Weights of a small GPT-style language model, trained from scratch on English Wikipedia.
Size: 14 layers, MLP 512 tanh GELU, vocabulary 2048, 3.05M parameters.
Training: a variant of Adam for these matrices, 120M tokens.
Each number is 128 + 24 x the weight over its row's rms, rounded and kept within 0 to 255. Layers, rows and columns count from 0. Numbers have three digits each. The size before them is the row's rms in percent of the matrix's.

# layer 9 attention key, 128x128, rms 0.14, rows 47-57, columns 0-127
095:152127127125097112108140127138114126128120144110104166107113131157132101133158122130151145097120160160164104155116176107201093115084112090144144100142131123112115128108161128133128125127132118118096153110152111135137137195116103124158121109129165106135143142123123092147150173109107152105115161135164114081160132109097163126087152158162109152137114121138085088153134095130143087091155
088:147125113147119122072133136133142150145133108124128117175152139178163106148109104110149154165137107100123134124133091121092138129154076102146133118134143094118191156092104109143172114125115149145106092085113102093126107134085112143110160139136116149111150161162143126145111124120080122123131158154103133136136095101143099116128144178100146112165120101157118173154091136136142085133113
099:157117129122097119142121112151142085139109160147104118128105127143127126112123133143143100111116115127199127114096144139131118089110151104098121127136120112145145126160119124147114144149102105129107138103128109139154125139126168132143156145131130134123121171120123120103146255102120120130112160130121122126113127112121109142126172154121126136113137085124077133117150112127125116131137
097:165140169081098148093133111132115158158143118117115131110145136115117136160160126141147142147124125147140110129084151105151119106139129124110153149101105128116124110158164128109118092120143120154112142145108105091158132088127074138128156123124124164129148126125124107106099221091156098091127138127176106121137107156090105139127154139172149104101122087129100082180132116140143112101116
102:107131119129112155085123105075140135130135138089163139078131129114120114173169141140148140089130150146136106164107147128200139124139146141143125117107102135107119132116156126136178114108117097147141128118092130115105158109116100100142127133148181163115132126081133113186142090120114098129115128162168097139128106112159165149110085124080126127111082145145165145152163142129131123146125
100:114119137110121095147117111121128115102098142088084126162089138096125110126119100156136111099123146151162130116129127133152143109146145142095129132133102153160132107142153117119092137109125096133155160104112108177154131149117148097133152160116137152103098144116119117149123255066117157122124124144114104141128150126122120159141158156128098159144152109138135129108133132150127097113117
096:098126125163122136136152124142130109095055122141142103141169141182105140143127133115134111089130106136115126146183068180143139160096127127153138134149107132099153114104122132175159153117128178128128126128167088149114144106103152119131120129166115094112136084126147117086125084134091141109101115131132097148123116113164130141095094116134135122081196133101120150122129130130132129136122
088:120147155079145132097133085154169118119129096159129117152150141170136129153152092127124146135103113126097089119116141109121146140145151154136174134113123120122131127133088116141132126141172157160138125138140177101130125089136102139108124147143116132125139132096137156116110109095131139100145101110100131121131147189152108110060131184147120098055157120112183116131125125149110093166119
096:077103178107145141105112122159130098066108073157143124136150171169114101164152112117125164138153148145142126122149099142111153141144141176167141152148139142132092130161132158117124099107144152138165108154148169115135130121146095109082100120133102071129100117138107132156105120180139136158163113152124140097144136130117097069137120117121127105119136102139146141133121146112102117120117
093:153135142094084130142102118149160100131126130167122172096103120171125127164117114116125119108122192115184113117092140108118142127130132083117095109126121150119127101130168150073097104139130109126121130142149168121158104111135110106089141165079129103130134158095105130142160189100117129158100129101123099099126131113122166123112154127145126117092108158144112098144141170124127168117150
095:100103128124154131143161151097102156186100109136107149107097159096117115122064124122161176149138134147100115131083165131168145140116084117151116100090104154125112153116163150094119171102131085106150119166137151115124120137149105114114122134133125119131101189110116149142092138169119150156148119126124143164159157127119137128138147134070148159143115150131143120138099120127104091129145
# layer 9 attention query, 128x128, rms 0.143, rows 48-58, columns 0-127
084:105131121101116113091142156137084158134131105093156101123181120110189114148126114166146123149141174136141128139136083099171104110118112094125119128122156112130130134111155108139175104093079155108104097144142132150143115148153139133153193142097144145181122132116109124140109104082132149133124149127117150112183112113136154128128117122114141122127111111148095128168125169121082129115086
088:102107163117114147146144137163163155113099102143116118120154137167153147139126108173156124132124150112143139162144080082125117138129104102083110088128128112141109134131055114158131090155141126110099103122141106130124140119139128114127129094089135142124135145091149122130124122153146129158133142129134135132179157148178125165124106216157156110156135139148121121103159106127119078088138
094:128141153116137152114127122088116138140134122114165152154174145124156119149162137124103166140143118145099116139090071121132103116148106124117151097094082117105090084135151147137139119142139132159117144136111129123117125091104114155109094117116140126126121129134092176212136131144098172131123114137137086114154130111105112124120160159156124109110121171131171107149134093135189102111079
099:127114129140137135118084144089095101174115138101128149125117137155122141166175113142134098103106124125126067146092111115198160093124141132117146142109129114104146140145133123102168164127110136149152136127130128176133111113135124086161119120139151107078164129140121105136166128112125118110083124120097105093123118119137164090147135139155068144148129142090168105154136101107098142135174
095:119166158140122114162160157147113185121099105142095158175074158138107129177119143138119155115123134138105132110117130096147114149153139144121138111103128154157115133119086124149113135095106114112144109100151103136150073097128169132097130131129154128102103124104147066143168136154140134120092137176112106109139119130114161135109108193156138140138124101105140106097135123130089109140085
093:143092136162140129145131124112149117110056102137139086096161094165112125135130150088135120127126177089135120139162113117149118135117131125106147105121141134104081144150117151122137159116095121114122158107132129139112159169124173122150133091106103116137153082143161086082105129152134131117120187136122117135134116169188146151104113115096112075108121120108107161132118152108158162128117
085:122142126105152137151096099112116142102144072150172099118148123132151161155162109104085177160142134172091113157128094145146090153148133130142176161090135127129099131151120162121124158077153099114129139164101103140123149159127118145072106113162082121147140150128126091136123110137150143130121107178119129149123109148135112126165101113145126094127086114123156140129096092138128127108146
092:142139127104157138131112137205088117136130113196163080142124121090075148137113136137126136068144112110101140150143086129139147162134172092120137146140177054133129103128125167124093134110124099116135087176141168120128110133125120137112128103127139104132132115118134158135146134139124111142120133153121138147132123114116117094107122111150136106123117088131117151193106095120141131112103
091:150148157075156124103076147108148131084156142159135143129124138111137127132137092109109113126104096166086146154110095134136131131160158093090134125177148092119147094120115153090132150165141132163126103138183134121118114135170148118134128133148092116069128146122165135124161138128094141119149084088150149141141077104137111105152128129176151107148094142104134147135123141127119114142153
095:155215146136169120150153156141080161118124143127100137122057149099120143105137121103120128113110115128117125137097139168121099121140134106105100149119102167136164140140150115117112110118128100112121090155161124173113125112110117111166135138154143055118118140122127171120134139140110125149139125115106156139113142130127100099151119110101112159149168117092098133175126108119153112085096
084:161093121107107129155162121097128141098141115124162120112112136155185137120130106118111178140119169143135110128120131099132114118122125135205168133137099103130095139136116093126155096159160103123109113107124073160082165111123108100139157101118109155119107160124113117140100136141144126169141130146112163124142139184105109160130119186128135121086127132122121122136175114134124076132160